{"n_layer": 10, "n_kv_head": 2, "norm_eps": 1e-06, "rope_base": 10000.0, "rope_fraction": 1.0, "qk_norm": false, "tie_embeddings": true, "init": "normal", "init_std_up": 0.0313, "optimizer": "soap_variant", "weight_decay": 0.14, "lr_head": 0.0139, "warmup_steps": 200, "decay_shape": "linear", "seq_len": 512}
Each number is 128 + 24 x the weight over its row's rms, rounded and kept within 0 to 255. Layers, rows and columns count from 0. The size above them is the row's rms in percent of the matrix's.

# layer 2 MLP up, 1024x256, rms 0.12, rows 574-678, columns 192-255
size [ 92  98 102 103 112 101  91  98 104  99 103  96  98 100  99  98  95  93  89  98  95 106  92  97  98 109  98  92  97 102 110  99  98  99  94  95  96  88  96  99  98 102  97  96  95 104  97 103 101 103 100  93 107 105  99 100 102 105 105  96  99  92 101 103 103 101  99 104 100  97  94 101 108 103 100 100 100  97  99 104 101  95  91 106 101  99  98  96  98  97 100  97  94 107 101  99  96 100 100  92 103 106  99 103  94]
[[156 115 144  86 136 124 128 125 115 137 177 127 136 139 108 133 121 112 187 130 132 149 123 128 206  97 128 127 176 113 147 118 140 197 130 144 136 153 128 120 117 125 114 157  95  86 142 149 149 108 155  97 101 121 104 147 131 144 127 153 139 125 126 115]
 [149 104  86 134 158 121 116 159 179 104 126 148 109 123 144 134 126 146 152 118 159 117 152  97 147 149 144 104  99 126 147 143 109 145  99 161 122 112  88  77 159 122 163 119 138 133 135  98 133 133 152 128 103 182  99  86 139 144 125  86  81 158  93 148]
 [136 139 122 142  79 160 138 150 102 124  86 144 154 154 130 155 154 128 102  95 145 144 121 115 111 105 142 117 116 119 118 117 129 115 121 115 110 169  86 109 114 103 113 117 128 111 161 123 124 105 146 149 123 129 156 152 151 117  70  86 131 126 148 138]
 [ 83 114 118 165  93 195  87 136  91 170  76  78 157 105 128 133 102 130 131  95 108 128 142 153 146 112  87 118 139 110 115 109 156 132 134 136 132 133 160 137 143 123 130 105 115 163 175 104 146 121 162 137 113 141 127  92  90 114  94 109 110  98 140 126]
 [ 96 105 109 134 171 119 117 147 180 103 112 158 117 113 127 117 142 123 152 173 145 144 150 153 110 125 137 130  81 114 137 147 129 144  79 101 140 107 140 107 162 189 134 143  96 121 145 133 143 106 133 120  95 120 106 126 130 107 127 126  79 123 123 122]
 [123 185 118 159 109  99 121 157 101 197 102 175 166 133 126 116 186 100 149  88 111 110 117  96  98 153 142 139 138 125 127 158 130 128 130 121 151 128 146 106 109 154 118 120 142 102 174 132 158  90 155 124 117 140 130 124 109  91  86 141 122 118 127 117]
 [131 135 189 125  93 159 144 156 131 145 121 152 150 139 138 163  99 182 115 125 128 117 136 129 107 147 147 120 134 165 145 131 119 157 131 149 109 186 115 137 201 131 141 115 151 115 101 142 124 150  91 150 133 122 110 116 140 106 122 156 128 132 137 136]
 [112 123 118 126 138 147  89 109 106  97  95 154 132 152 112 124 138 119 138  86 142  93 134 118 136 127 155 140 113 136 136  76 117 115 115 109 119  74 112 102 127  71 129 162 155 181 122 119 106 126 120  80 100 130 176 124 160 124 138 101 104 119 109 121]
 [ 94 137 164 150 154 130 176 129 104  83 133 169 158 138 150 161 100 124  72 152  98 160 104 121 136 169 103 126 183 120 118 142  98 128 154 143 148 201 137 151 102  93 143 128 103 120 166 137 156  53 105 129 149 125 122 113 124  97 131 155 163 100 130 141]
 [122 135 138 116 140 120  87 129 140 117 180 135 142 106 117 138 129  87 152 121 138 125  99 102 133 108 135 111 146 104 130 105 113 154 103 194 116 160 151  73  80 117 135 148 155  97 151 108 155 142 138 109 124  73  74 122 164 100 172 129 130 152 173 131]
 [127  99  81 100 156 138  99 136 132 125 169 148 124 119 111 151 108 111 180 145 167 152 118 143 122 153 189 114 136 145 160  87 143 139 103 100 143 166 152 125  68 132  93 135 119 121 111 142 156 123 127 162 101 160 142 136 133 126 122 134 124 129 126 111]
 [ 97 120 157 160 126 154 161 149 117  90 148 151 114 148 137 135 137 113 137 143 130 134 121 148 116 114 102 133 136 141 128 138 118 140 142 116 131 143 152  67 112  86  82 113 152 163 127 138 111 150 181 131 105 139 106 115  94 115 131 166 121 107 123  78]
 [123 201 141 120 126 124 134 104  84 132 107 156 102 192 127 162 140 142 133 166 129 139 166 133  87 110 165 110 147 150 131 170 105 139 138 130  87 169 122 127 109  87  89 153 142 122 115 155 168 119 129 154 150  86 118  99 132 155  84 153 115 110 113 149]
 [130 141 112 138 147 102 171 110 137 128 150 117 116 121 145 133 118 137 124 113 174 147 119 131 165 158  89 143  97 137 101 139 148 139  89 125 136 119 128 105 157 143  89  87 169 170 125 125 104 143 139 100 116 141 122 118 148 126 131 178 124 120 128 165]
 [172  97 105 128 112 128 116 103 129 168 147 155 127 133 128 127  94 183 108  89 116 172 125 124 116 118 103 144 144 100 108 183 141 148 140  83 129  98 102 147 156 140 146 111 127 141 124 159  70 118 127 167 119 165 151 100 137 105 116 137 134 115 125 142]
 [135  93 189 110 134 158 100 155 161 124 119 151  87  80 111 117 152 133 162 130 145 105 121 115 145 111  98 112 129 116 101 180 146 132 138  75  86 118 138 149 132 168  80 107  99 116 133 100 133 112 138 124 115 141 128  98 134 124 134 121 131 114 154 127]
 [107 142 123 156 119 126 132 129 118 142  67 124 157 126 128 140 143 126 109 133 150 127 131 125  82 167 122 132 133 104 169 141 115 106 145 100 147 129 117  93 140 104 128 135 119 137 124 159 153 119 148 131 175 135 107 116  99 127 119 154 137 113 160  94]
 [142 153 133 143  92 116 148 141 143 119 100 173 174  99 128 109 121 136  95 103  87 131 138 105 167  95 105 133  93 130 140 146 130 155 129 137 111 143 130 133  80 118 142 121 140  88 120 133 163 109 133 154 118 127 120 127 135 128 150  99 119 152 170 102]
 [121 152 135 134 115 134 142 197 162 121 134 123 164 106 120 165 131 141 122 155 111 102 143 101 118 127 121 130 148 138 113 120 143 148 130 132 135 105 127 126 122 104 139  77 128 139 110 110 115 122 121 120 163 149  56 103 155 142 141 152 144 137 115 136]
 [126 149 138 124 128 101 138 166 117 126 153 179 100 162 138  99 176 101  98 130 143 139 129 160 147 143 109 116 118 147 149 127 177 128 150  67  96 136 150 117 154  96 146 178 133 120 167  96 102 101 124 130  98  84 115 140  73  71 145 138 102 120 150 151]
 [106 136 169 181 136 133 118 154 126 138  74 124 121 171 167 101 139 104 142  93 128  80 129 123 100 104  89 155 145 127 114 137 147 140 136  95 144 103 148 165 146 154 105 111 105 206 140 130 100 151 130 164 123 147 169 129 135 123 141 148 162 158 130 165]
 [118 168 102  93 143 163 100  76 125 144 107 137  69 127 108 135 128 111 142 103 141 127 104 146 127 126 127 159 167 123 136 124 135 111  94  95 136 111 150 157 154 126 148 170 155 129 132 145 120 174 110 146 101 133 107 134 143 156 145 173 141 183 127 161]
 [154 126 115 133 120  84 104 128  83 167 145 150 114 175 121  97 133  91 121 132 131 119 111 112 117  84 124  93 123 139 113 148 115 144 139 119 149  78 139  91 135 155 112 103 155 117 159 126 204 147 125 143 110 127 128 115 130 128 140 122  91 160 128 139]
 [127 171 150 143 139 131 146  88  88 147 148  79 163 135 154 141  74 124 101 145 153 151 132 172 157 153 153 130 148 162 127 104 119 142 121 141 116 131  99 115 159 113 127 123 117 108 115 137 154 105 112 105 164 163 189 139  84 157  78 134 104 124 124 153]
 [142 112 134 128 116 138 163 159 143 164 103 146 105  96 136 137 121 140 130 103 116 104 155  94 130 146 118 146 174 100 163 105 113 168 110  94 120  95 130 128 125 112 127  94 146  83 155 148 119 143 152 134 113 107 174 175 119 116 121 146 110 141 138 114]
 [112 157 138 129 161 102 103 126 130 123 130 134 152 137  95 117 116 136 151  68 154  82  98  97 105  95 133 153 169 152  91 131 170  93  92 149 105 123 121 116 100 139 126  84 159  93 138 151 111 122 107 136 122 146 160 115 118 146 154 159  96 145  90 130]
 [110 123 129  79  90 114 130 125 155 134 159 156 142 120 162 134 134 129  94 122 123  99 150 107 139 124 134 110 112 130 108 142 127 109  98 116 100 135 131 126 146 136 169 147 100 127 113 114 153 129 143 149 133 153  96 144 133 129 133 138  95 153 118 112]
 [115 101 153 133 168 164 146 165  84 126 118 131 133 110 104 172 138 115 126 149 156  99 164 141 115 114 139 131  90 156 138 168 138 111 106 144  74 126  98 110 109 114  79 166 120  95 122 124 144 127 132  86 156 133 106 120 137 126 118 101 107  74 151 131]
 [125 133 102 144 129  80 165 155 143 127 148  97 117 141 123 101 133 100  96 114  90 133 143 135 112 155 124 148 137 129 103 100 156 138 129 176 124 115 105 132 114 129 138 125 157 151 109  98 100 140 122 128 134 189 169 132 103  97 132 163 180 165 106 160]
 [103 141 139 139 142 128 148 127 155 116 158  94 147 137 133 156 166 116 199 144 131 140 109 119 110 148 111 155 168 124 134 138 149 147 108 121 107 144 103 138 130 143 145 138 119 176 148 138 138 107 123 129 118 108 116 187 144 151 144 149 141 131 146 145]
 [118 140 151  86 104 138  93 112  83 103 114  99 136 152 137  96 105 120  91 161 128 131 130 138 146 122  91 155  97 116 128 161  79 133 170  76 128 144 100 126 117 126 150 147 135 121 138  69  71 131 135 163 115 147 117 141 166 161 113 107 143 136 141 121]
 [135 100  75 132 145 131 173 140 131 146 125 108 170 133 148 180 160 121 138  73 115  77 161 111 153 160 138 122 188 187  93 114 155  95 164 116 126 112 136 129 116  85 132  91 109 122  75 164 142 147 124 130 126  87 149 149 124 122  93 115 126 108 143 169]
 [120 116 127  83 100 116 141 156 126 183  83 107 107 111 116 113 108 122  86 150  82  97 121 104 116  92 121 177 151 165 151 155 127 162 145 165 110 117 140 107 105 158 131 162 130 143 110 132 130 109 133  85 137 136 127 130 171 117 159 114 133 117 125 125]
 [145  97 141 142 144 128 101 118 150 156  74 200 114  85 134 133  90 134  94 147 141 144 113 119 125 106 118 127 111 110 126 119 132 115 138 118 149 111 125  92  87 148 118 131 120 183 121 108 138 142 158 110 118 108  82 128 117 120 130 123 159 103  88 146]
 [112 140 152 102 135 157 102  82 168 190 133 111  89  99 158 127 140 125  74 126 162 129 160 153 101 126 113 145 116 158 150 140  97 135 153 123  98 148 156 119 132 106 136 112 162  75 111 124 141 142 117 107 149 167 142 142 139 166 142  91 118 148 154 189]
 [110 127 119  88 148 155 124 134 100 100  56 113 112 122 166 123  88 116 126 132 169 103 115 124 132  92 102 163 116 170 162 155 112 116 116 135 162 133 104 105 135 138 119 155 147  97 154 159  93 118 115  87 176 132 124 131 155 152 144  94 129 101 162 108]
 [143  89 122 162 140 169 144 155 128 121 142 117 125 145 112 119 106 120 138 101 135 125 160 140 117 149 136 114 134 160 124 114 125 127 116 133 106 158 125 135  79 109  70 140 137 115 121 145 113 117 127 173 108 152 142 150 163 122 146 142  90 130  89 124]
 [140 128 128 105 149 133 126 149 135 121 138 115 121 154 144 123 144 116  76 119 166 119 122 144 124 106 108 120 128  92 150 125 141 123 130 108 167 147 154 151 129 112  96 125 152 116 148 126  90 159 157 174 159 166  97 108 123 148 125 126 116 101 150 116]
 [151 109 158 101 127 149 163 107 163 145 124 123 120 134 121  72 147 146 123 155 146 105 140 131 139 121 140 154 164 154 107 147 138 150 154  93 116 101 139 118 129 130 111 172 136 117 119 120 152 141 141 120 138 106 117 123 115 108  83 126 138 117 131 129]
 [135 108 161 114 138 137 119 116 108 146 110 171 145 166 176 119 105 151  83 146 128 118 144 151 136 156 134 131 177 183 127 148 110 137 133 157 131 153 131  94  91  67 156 121 161  97  87 119 118 144 114 143 113 129 145 105 131 161 105 106  83 156 125 107]
 [116  82 177 186 127 139 120 114 129 145 169 125 150 121 149 105 135 115 137 116  90 118 151  95 181 102  94 130 102 137 133  99 131  91 150 108  94  87 117  94 144  80 144  90 138 103 145 123 173  99 146 120 134 112 124 120 116 151 177 112 133 139 134 140]
 [130 144 102 110 128 135 121  85 123 157 109 126 146 141  85 100 121 169 113 135 163 135 116 136 161 148 131 163 113 132  99 156  98 122 158  59 117  70 140  92 110  96 150 125 110 130 151 160 112 144 130 149 157 136 110 179 127 144 132 155 102 143 175 144]
 [174 166 125  86 143 135 155  92 134 146 107  81 137 101 105 121 120 111 138 145 129  87 100 178 158 153 114 143 116 145 129 137 179 155 132 119 134 107 152 121 159 133 103 132 154 103 114 128  98 128 130 107 149 148 150 101 156 118 123 180 134 150 130  86]
 [123 131 128 112 155 151 150 119  98 120  75 110 101 140  95 117 146 129 130  99 148 128 108 139 132 122  68 131 133 144 146 116  96 150  95 185  75 137 132 143 127 153 145 107  91 145 106 130 126 135 123 102 132 107 116 137 143 101  97 125 137 121 113 160]
 [130 134  95 145 126 119  95 114 147 167 103 143 144 162 138 184 151 179 122 113 120 137 121 109 121  94 135 141 144 136 131  97  79 140 151 124 109 128 137 118 125  90 140 117 117  78 109 166 111 149 136 182 136 108 138 118 105  86 102 156  90 158 136 159]
 [102 121 164 138 162 110  75  89 113 132 146 100 146 130 153 137 126 135 148 108 162 131 112 105 144 123 126 117  99 117 138 114 146 119 115 122 157 155 127 114 136 130 125 127 133 146 141  79 100 183 110 112 109 143 161 122 124 106 111 123 134 130 129 146]
 [137  95 134 107 160 158 121 109 147 161  88 130 148 138 116 131 111 137  80  75 119 146 107 124 140 134  88 119 110 116 135 129 109 129 161 120 109 161 139  79 161 154 177 125 150 120 124 150 108 116 134 131 139  70 118 133 146 132 120  96 148 142 128 178]
 [126 137 131 120 137 145 112 101 139 127 135 139 163 165 126 144 106 183 138 145 156 119 121 137 161 160 131 174 135 112  89 116 137 169 136  87 134 121 108 143 136 119 144 124 113 109 111 155 143 104 116 137  94 160 131 129 175 117 106 134 147 136 152 116]
 [120 122 161  83  88 138 141 168 163 153 166 125 111 123 114 100 107 145 128  95 144 117  84 110  77 135 111 139 141 107 135 167 131  85 133  88 148 129  86  90 122 136 109 107 107 148 110 142 100 117 143 119  89 154 123 115 116 112 127 130 132 140 132 112]
 [169 120 135  87 144 149 115 101 148 149 147 144 110 127 151 121  98 119  88 160 147 118 121 168 144 108 152 159 128 130 133 100 111 117 112  93 122 106 136  83 109 113 116  83 151 154 175  97 171 128 160 105 173 142 124 125 148 131 113 123 121 101 136 119]
 [113 131 152  95 116 113  90 159 132 132  39 181 147 108 113 145 158 147 104 157  65 100 118 137 132 137 167 145 100 146 109 131 144 164 108 138  77 131 156 108 157 126 105 121 152 129 113 146  78 113 136 196 148  79 144 165 103 164 112 145 140 131 115 125]
 [ 85  85 115 157 153 115  98 152 125 124 149 113 125 112 161  92 170 152 127 125 113  94 135 148 185 107 119 159  98  88 131 139 156 107 161 131 172  99 117 100 177 132  95 144 127 115 154 116 119 149 125 150 145 160 147 137 146 111 101 114  79 112 112 125]
 [ 99 148 132 139 136 107 141 145 120 117 158 139 109 128 138 133 116 100 139 125 172 143 143 137 166 111 128 114 134 111 115 108 157 147 128 126 114 135 114 188 127 104 110 130 130 153 111 146 192 122 115 201 103  94 128 141 131 121 182 109 131  99 132 148]
 [131 100 155 115 104 163 110 109 131 144 110  92 124 178 121  95 106 110 137 100 102 135  86 118  95 137 162  94 124 134 166 129 133 106 152 118 113 158 130  96 116 142  81  99  89 153 129 119 186 115 135 138 139 166 117 150 134  87 105 149 132 112  96 129]
 [117 124 143 127 143 133 120 109  99 108 169 162 117  92 102 112 177  96 101 106 128 165 112 120 137 124  95 154 158 142 107  95 139 111 164 101 160 134 153  56  99 107 114 125 126  78 142 150 115  86 125  95 134 124 106 148 156 126 129 104 113 163 123 110]
 [124 198 119 110 118 115 142 142 150 118 166 147 147 119 125 160 156 155  82 111 147 124 134 107 165 120 128 147  97 161 130 110 122 143 165 128 129 134 141 137  88  65 152  78 164 154  94 119 113 124 148 135 135 130 144 109 129 142 177 117 120 152 177 127]
 [130 127 119 162 153 152 124 132 107 116 122 106 120 179 187  85 115 116 114 166 146 146 132 142 116  85 124 141 159 141 139 150 151 120 120 128 115 169 127 119 135 150  88 168 115 134 102 169  74 117 122 150 113 108 120 102 139 133 130 149 155 112 111 154]
 [147  63 148 104 107 100 168 106 109 103 145 108 142 132 117 119 130 129 125 140 118 113 138 113 140  94 153 117 140 119 128 133  95 135 146 129 133 123 137 155  81 113 102 176 140 160 149 128  41 106 148 118 118 110 109 135 110 130 106 116 133 112 163 140]
 [ 99 140 138 141 142 127 105 156 125 107 154 103 135 132 150 103 164 139 113 122 153 151 125 108 130  95  94 133 141 133 162 164 114 110  72 107 126 126 125 160  98  99 107 108 174 105 112 153 146 152  99 116 113  91 133 101 146 150 113 109 114 162 136 119]
 [122 120 114  74 126 140  90 173 141 163 128 145 126 130 176  87 119 107 144  85 170 120 131 124 125 132 135  61  93 128 139  97 153 121  77 141 127 141 135 109 109 113 113 127 135 103 128 100 122 104 116 147 102 187 201 147 128 130 148 147 166 107 152 127]
 [ 70 107 134 121 163 124  98 124 114 153 108 171 117 132 101 115 154 125 119 144 128 137 121 145 146 127  73 135 109 106 136 136  96 124  79 119 163 103 170 126 161 109 106 151 153 163  97 141 143 129 117 127  86 108 125 121 148 102 122 114 130 105 118 144]
 [137 139 168  74 112 117 164 145 193 110 136 148 145 143  81 118 136 146 168 144 110 139 102 120 164 107 115 127 159 121 132 101 106  91  72 128 160  95 182  99 108 133 150  95 121 113 115 103 119  73 107  62 130 127 148 165 132  77 150 116 120 112 127 107]
 [140 172 159 127 125 161  99 108 135 119 130 131 128 150 110 104 152  99 142  69 112 120 124  87 147  80 164 110  79 148  94 110  94 116 157 139  95 140 126 139 126 123 106 128 120 136 127 137 125 145 124  58 143 120 105 130 116 152 159 104 138 147 122 170]
 [137 124 105 132 146 117 116 178 158 108 139 122 102 128 132 105 146 130 118 171 115 112 118  93 121 136 107  84 115 130 126 138  81 110 168 123 169 130 127 132 171 138 102 116 148 119 120 105 105 143 132 101 154 118 132 115 141 145  98 126 122 140 175 169]
 [127 172 147 134 142 153  98 124 116 117  81 136  90 139 146 136 111 138 144  88 142 152 124 121 126 144 122 170 121 150 116  75 115 127 105 135 156 129 142 122 125 129 100 129 141 114 129 110 132 120 159  80 130 147 137  95 129 121 137  99  71 149  91 120]
 [131 152 125  99 105 117 143 122 112 130 120  92 139 140 137 175 144 159 113  83  95 104 122 133 157  71 116 134 137 127 110 150  93 136 146  69 112 164  75 124 120 139 116 127 120 132 142 180 145 148 159 148 160 137 162 111 143 107 116 183 147  89 125 145]
 [123 130 153 161 104 157 119 112 142 137 167 155 167  96 189 147 107 126 146 136 153 118 105 157 145 119 142 135 171 122 133 110 150 147 123  89 169 123 124  85 115 125 128 138 156 107 111 134 103 131 120  96 128 145 139 162 127 122 111 133 106 108 153 117]
 [140 145 114 146 130 123 149 187 125 122 114 103 147 161 121 136 136  99 150 145 136 121  90 107 112 162 157 169 121  82 118 123 115  74 127 134 119 123 113 155 128 110 141 118 114  86 140 154  92 126  89  92 108 165 122 145 127 105 150 128 112 121 130 168]
 [131 132 167 150  84  95  92 137 127 162  38 119 138 149 110  91 126 121 118 110 124 104 127 110 162 133 153 123 102 216 146 101 175 120 152 160 143  96 143 122 142 154  96 173 137 125 163 132 188 126 115 134 104  95  91 140 117 166 142 133 140 133 121 153]
 [106 161 153 144 147  71 126 142 167 165 113 168 122 160 141 127 131 134  99 152 125 111  95 148  99 134 118 133 143 119 137 101 130 136 143  99 154  99 187 161 154 141  82 153 119 130  78 170 155 152 141 138 136 110 137  99 135  84 145 141 112 140 133 100]
 [123 130 124 140 132 106  94  80 155 143  88 136 142 160  83 113 133 111  76 117 148 126 160 113 139  61 116  87 120 121 138 145 121 138 128 114 133 176 141 159 179 115 115 161 105 117 144 144  99  80 144 142 142 107 102 112 104 162 122 121 159 102  91 135]
 [159 131 133 147 118  72 116 132 110 109  89  80  93 154  98 135  94 146 144  90 109 177 176 163 141 117 113  99 147 123 144  97 124 139 147 162 170 149 133  91 156 179 158 127 112 104 130 144 151 168 140 162 109 145 191 147 140 128 122 132 148 127 110 163]
 [153 131 118 112 110 148  88 156 118 141  69 132 154  89 116 118 118  97  98 124 156  75 158 137 133 145 133 143 171 148 126 146 120 149 105 148 127 102  97 133 146 121 104 138 134 134 123 145 120 125 149 101 126 138 125 129  92  99 136 149 160  99 149 134]
 [ 86 115 109 141 152  96 118 161 152 148 159 101 134 159 109 150 169  89 152 153 105 118  73 107 130 154 110 155 124 157 143  89 207 150 174 146 148 102  93 100 121 121 181 125 112 149 111 111 110 144  80 129 142 162  98 118 116 126 113 144 147 155 115 154]
 [108 115 138 135 146 147 121 141 186  85 109  85 129 131 110 106 189 132 123 140 179 126  89 113 144 138 118 153 131 126 149 106 102 150 180 159 156 120 147  97 117 107 142 120 119 131 122 160 108 147 138 128 161 139 127 124 110  97 133 171  73 117 110 128]
 [144 112  93 123 109 138 117 118  95 133 197 128 136 146 122 105 146 157 149 118 142 121 155 117  89 143  95 120 112 132 112  86 146 103 158  99 121 184 153 116 108  86 120 172 134 126  97  97  89 141 124 165 169 116  98 153 123 144 129 152 118 144 118 147]
 [123 151  87 131  79 133 133 141 122 146 147 109 163 141 149 132 135 127 108 146 151  84 122 130 102  97 151 141 180 117 123 123 159 115 114 137 106 131 146 100 124 113 127 118 134 126 157 134 121 126 115 118  84 100 110 116  89 187 101 131 127 137  89 149]
 [150 149 107 121  90  95 147 117 147 156 110  92 175 128 143 102 130 144 172 141 122 141 135 134 114  53 122 132 146 131 133 137 138 155 165 134 182 143 129 105 110 114 155 161 131 105 107 150 118 133 145 134 111 128 137 108 145 140 102 129 107 122 116 173]
 [144 113 168 128 127 170 134 119  97 111 113 147  85 107 106 124 108 163 108 105 179 144 160  98 146 104 166 184 148 124 138 110 124 154 108 125 104 123 142  96 153 104 118 100 139 119 129  95 132 102 107 136 106 135 137 135 117  92 124 117 132 129 141 173]
 [104 110 126 134 147 119 168 110 135  70  96 149 140 176 134 146 150  92  56 127 205 117 165 150 159 101 127 128  89 134 131 102 112 137 160 144 125 124 141  80 116 120 123 120 132  81 161 117 147 119 101 120 155 146  99 127 162 130 154 121 135 107  99 123]
 [135  96 146 113 100 160 139 154 119 135 139 148 105 135 141 152 126 175 133 116 113 136 112 139 133 142 144  97 134 115 114 161  75 133 115 115  75 126 130  97 125 171 149 126 132 157 133  84 118 117 104 151  88  98 136  95 122  95 102 132 112 149 108 116]
 [175 172  72 117 126 134 154 112 108 147 121 171 104 127 143 126 156 110 108 156 102 114 112  85 135 148 111 130 103 123 101 121 143 121 119 117 125 124 149 112  75  94 149 153 139 104 161 172 107 167 109 168 136 134  94 163 153 128 139 120 124 135  98 100]
 [139 138 129 132 111  93 175 113 135 126 106 160  85 100 134 125  96 128 145 110 142  96 155 134 136 116 108 100 151 131 106 104 108 127 128 111 146 141 123 131 148 107 109 142  72 178 136 171 144 133 156 106 109 125  81 130 137 150 127 145  69  96 129  97]
 [129 125 120 147 131 121 166 166 133 126 122 113 146 153 139 135 131 165 114 143  77 146  70 137  92 109 106 134 130 128 154 146 124 148  53 117 154 122 118 105 100 135 114 123 139 148 111 101 156 167 102 144 121 140 108 124 122 128 129 125 128 148 133 163]
 [121 122 111 124 123 111 120 148 172  99 140 145 157 101 145 170 113 124  92 186 135 142  94 172 167 184 124 125 169 174 160  95 133 108 158 129 124 120 181 115  96 119 133 106 166 136 163 106  82 108 152  76 125 118 136 164 139 105 129 138 131 159 162 106]
 [125  88 135 148 108 130 162 159 132  90 137 115 153 110 120 145 107 163 104  98 115 135 152 129 132 132 128 147 160 135 117 140 122 140  93 121 120 124 172 120 125 179 172 128 101 138 116 114 147 123 140 134 125  98  88 114 144  65 155 128 131 167 153  71]
 [107 157 146 133 113 183 142 159 125 105 149 180 118 155 162 127 101 125 112 139 132 118 123 111 101 140 157 108 120 150 140 127 115 104 100 126  79 136 143 149 136 136 133 142 152 112 156 133 140 124 150 168  85 162 136 163  90 106 134 156  84 125 129 177]
 [121 131 132 150 107 140 123 160  88 112 104 140 155 125 112 146  79 105 113 142 108 134 134 148 140 149 102 153 142 126 120 159 115 115 161 105 108 113 155 150  56 122 136 146 154  94 160 119 130 121 124 111 118 135 114 140 122  99 128 147 132 101 123 115]
 [161  95  84 120 112 131 116 165 155 136  79 115 110 135 131 103 124 192  97 119 143  98 118 102 128 147 100 135 163  86  98 116 126 121 114 106 107 155 130 151 118 105 103 112 115 134 152 121 182 133 132 122 130 115  83 151 133 149 154 108 168 161 154 136]
 [165 105 201 162 113 139 145 113  90 124 139 181  91 151 141 107 115 168 138 103 152 127 108 119 119 160 111 130 117 189 174 109 106 133  99 155 123 108 101 178 118 166 101 137 104 128 113 152 126 148 120 134 131 167  94 119 143 128 128  96 164 119 128 128]
 [103 165 137 129 107 132 118 136 113 108 107 152 110 124  98 133 125 144  68 114 131 106 108 139 132 129 174 145 132 163 116 173 132 149 106 135 157 126 153 138 123 137  98 131 105 123 126 153 135 151 139 131 119 155 131 153 124 130 131 212 117 110 142 115]
 [115 140 101 125 114 140 157 123 151 144  81 141 177  91 132 135  85 155 182 118 130 153 132  94 115 134 126 119 179 104 117  88 106  81 108 119 146 105  96 118 163 131 141 178 144 111 161 142 142 122  62 112 133 168 130 119 159 156 124 130  90 134 180 131]
 [171 146 150 148 112 126 169 112  85  87 119 159 140 167 139 106 122 104 121 119  92 111 111 118 118 110 140 119 116 127 159  95 155  81 152 154 165 152 159  99 118  96 132 166 164  98 149 111 216 173 163 147 107 142 137  69 130 166 110 141 126 140 138 117]
 [193 116  64  83 123 147 135 115 128  94 159 104 120 129 147 128 103 142 113 111 148 128 152  88 150 117 127 132 158 112 145 143 118  97 122  79 120 152 120  88 155 128 134 120  98 115 162 108 159 132 127 109 137 128  92  95 104 127 121 150  76  84 125 113]
 [138 123 119 117 118  96 136 134 125 141  95 111 163 172 129 181 134 103 133 174 120 114  98  76 135 111 105 129 122 119 125 126 141 110 168 123 137 142 117 130 162 121 150 139 122 105 129  86 135 123  81 105 146 125 133 151 111 154 103 155 182 139 126 117]
 [143 135 148  97 101 153 161 128 120 125 129 132 141 129  66  98 146 130 126 134 100 127  79 155 174 123 105 101 135  78 114  84 109 170 126 119 171 124 111  94 155 144 107 148 131 145 141 149 145 131 155 110 193 129 136 136 122 141  91 134 193 108 175 113]
 [132 136 117 154 173 178 137 149  96 166 121 122 106 123 130 120 164 128 149 100 139 146 119 122  86 116 121 100 135 160 146 121 118 132 109 113 136 119  84 152 134  71 102 134 126 133  87 101 103 199 119  86 112 132 112 108 124 147 147 116 162  97 134 122]
 [186 145 128 130 111 104 166 106 150 142 139 169 123 148 125 118 161 149 105 145 137  75  81 131 108 179 119 132 161 133 131 146 143 148 134 109 121  93 153 139 143 122 133 107 127 174 158 158 114 136 117 158 129  96 133 141 103 189 116 100  94 156  88 131]
 [131 112 144 144 149 163 166  89 121 121  85 125 111 108 151 128 106 130 150 128 142 149 130 191  83 138 125 157 143 160 158 109 149 153 131 150 103  90 127 123 136 115 144 124 149 141  84 153 139  64 119  97 102 148 138 129 103 117 145 101  70 109 162 137]
 [159 121 162 115 108 139 128  81  95 134 151 110 164 145 118 110 144  95 137 106 150 141 153 128 162 141 110 175 183 125 133 133 146  70 114 142 141 139 132 124 156 100 115 146 137 128 163  95  75 101 141  56  98 152 120  98  83 119 111  91 118 111 120  76]
 [137  92 105 127 137 158 124 128 103 149  92 132 107 135 116 105  99 142 147 123 120 135 135 115 131 125 137 132 161  96  83 132 143 133 145 157 175 127  89  92 142 152 124 147 135 112 120 125 107  88 143  92 138 146 144 120 137 139 127 110 139 103  70 114]
 [144 121 119 116 111 124 130 115 124 113 119 140 169 176 161 123 114 130  81 149 124 101 135 149  99 105 117 117 142 160 121 167 117 121 112 129 136 151 152 154 100 123 137 153 141 117 166  99 149 125 126 139  93 164 149  94 162 163 135 114  77 103 105 149]
 [193  99 191 135  94 130 183 141 105 133 156 148 157 113  76 138 151 136 143 147 125 133 129 139 162  99 139 150 107  99 160 175  76 161 117 112 116 115 147 125  86 145 128  94  89 120 146  91  99 187 108 142 102  77 127 124 132  73 129 114 129 110  92 131]
 [147 145 197 152 154 144 138 132 142 141 149 112 139 125 112 180 134 190 121 123 144 154 114  95 138 174 163 125 153 145 110 152  98 121 138 147 150 125 124  79 148 143  99 114  89 117 141 128 143 127 134 161  98 150 129  86  91 132 161 118 143 163 105 141]
 [138 114 176 183 140 137 112 150 108 129 159 131 148 140 166 135 142 126 148 126 132 117  88 134 111 141 132 146 132 141 147 128 135  93 114 129 117  92 117  91 175  99  94 131 142 124 131 139 131 132 110  87 139 146 148 142 128 166 121 111 142  88 132 124]]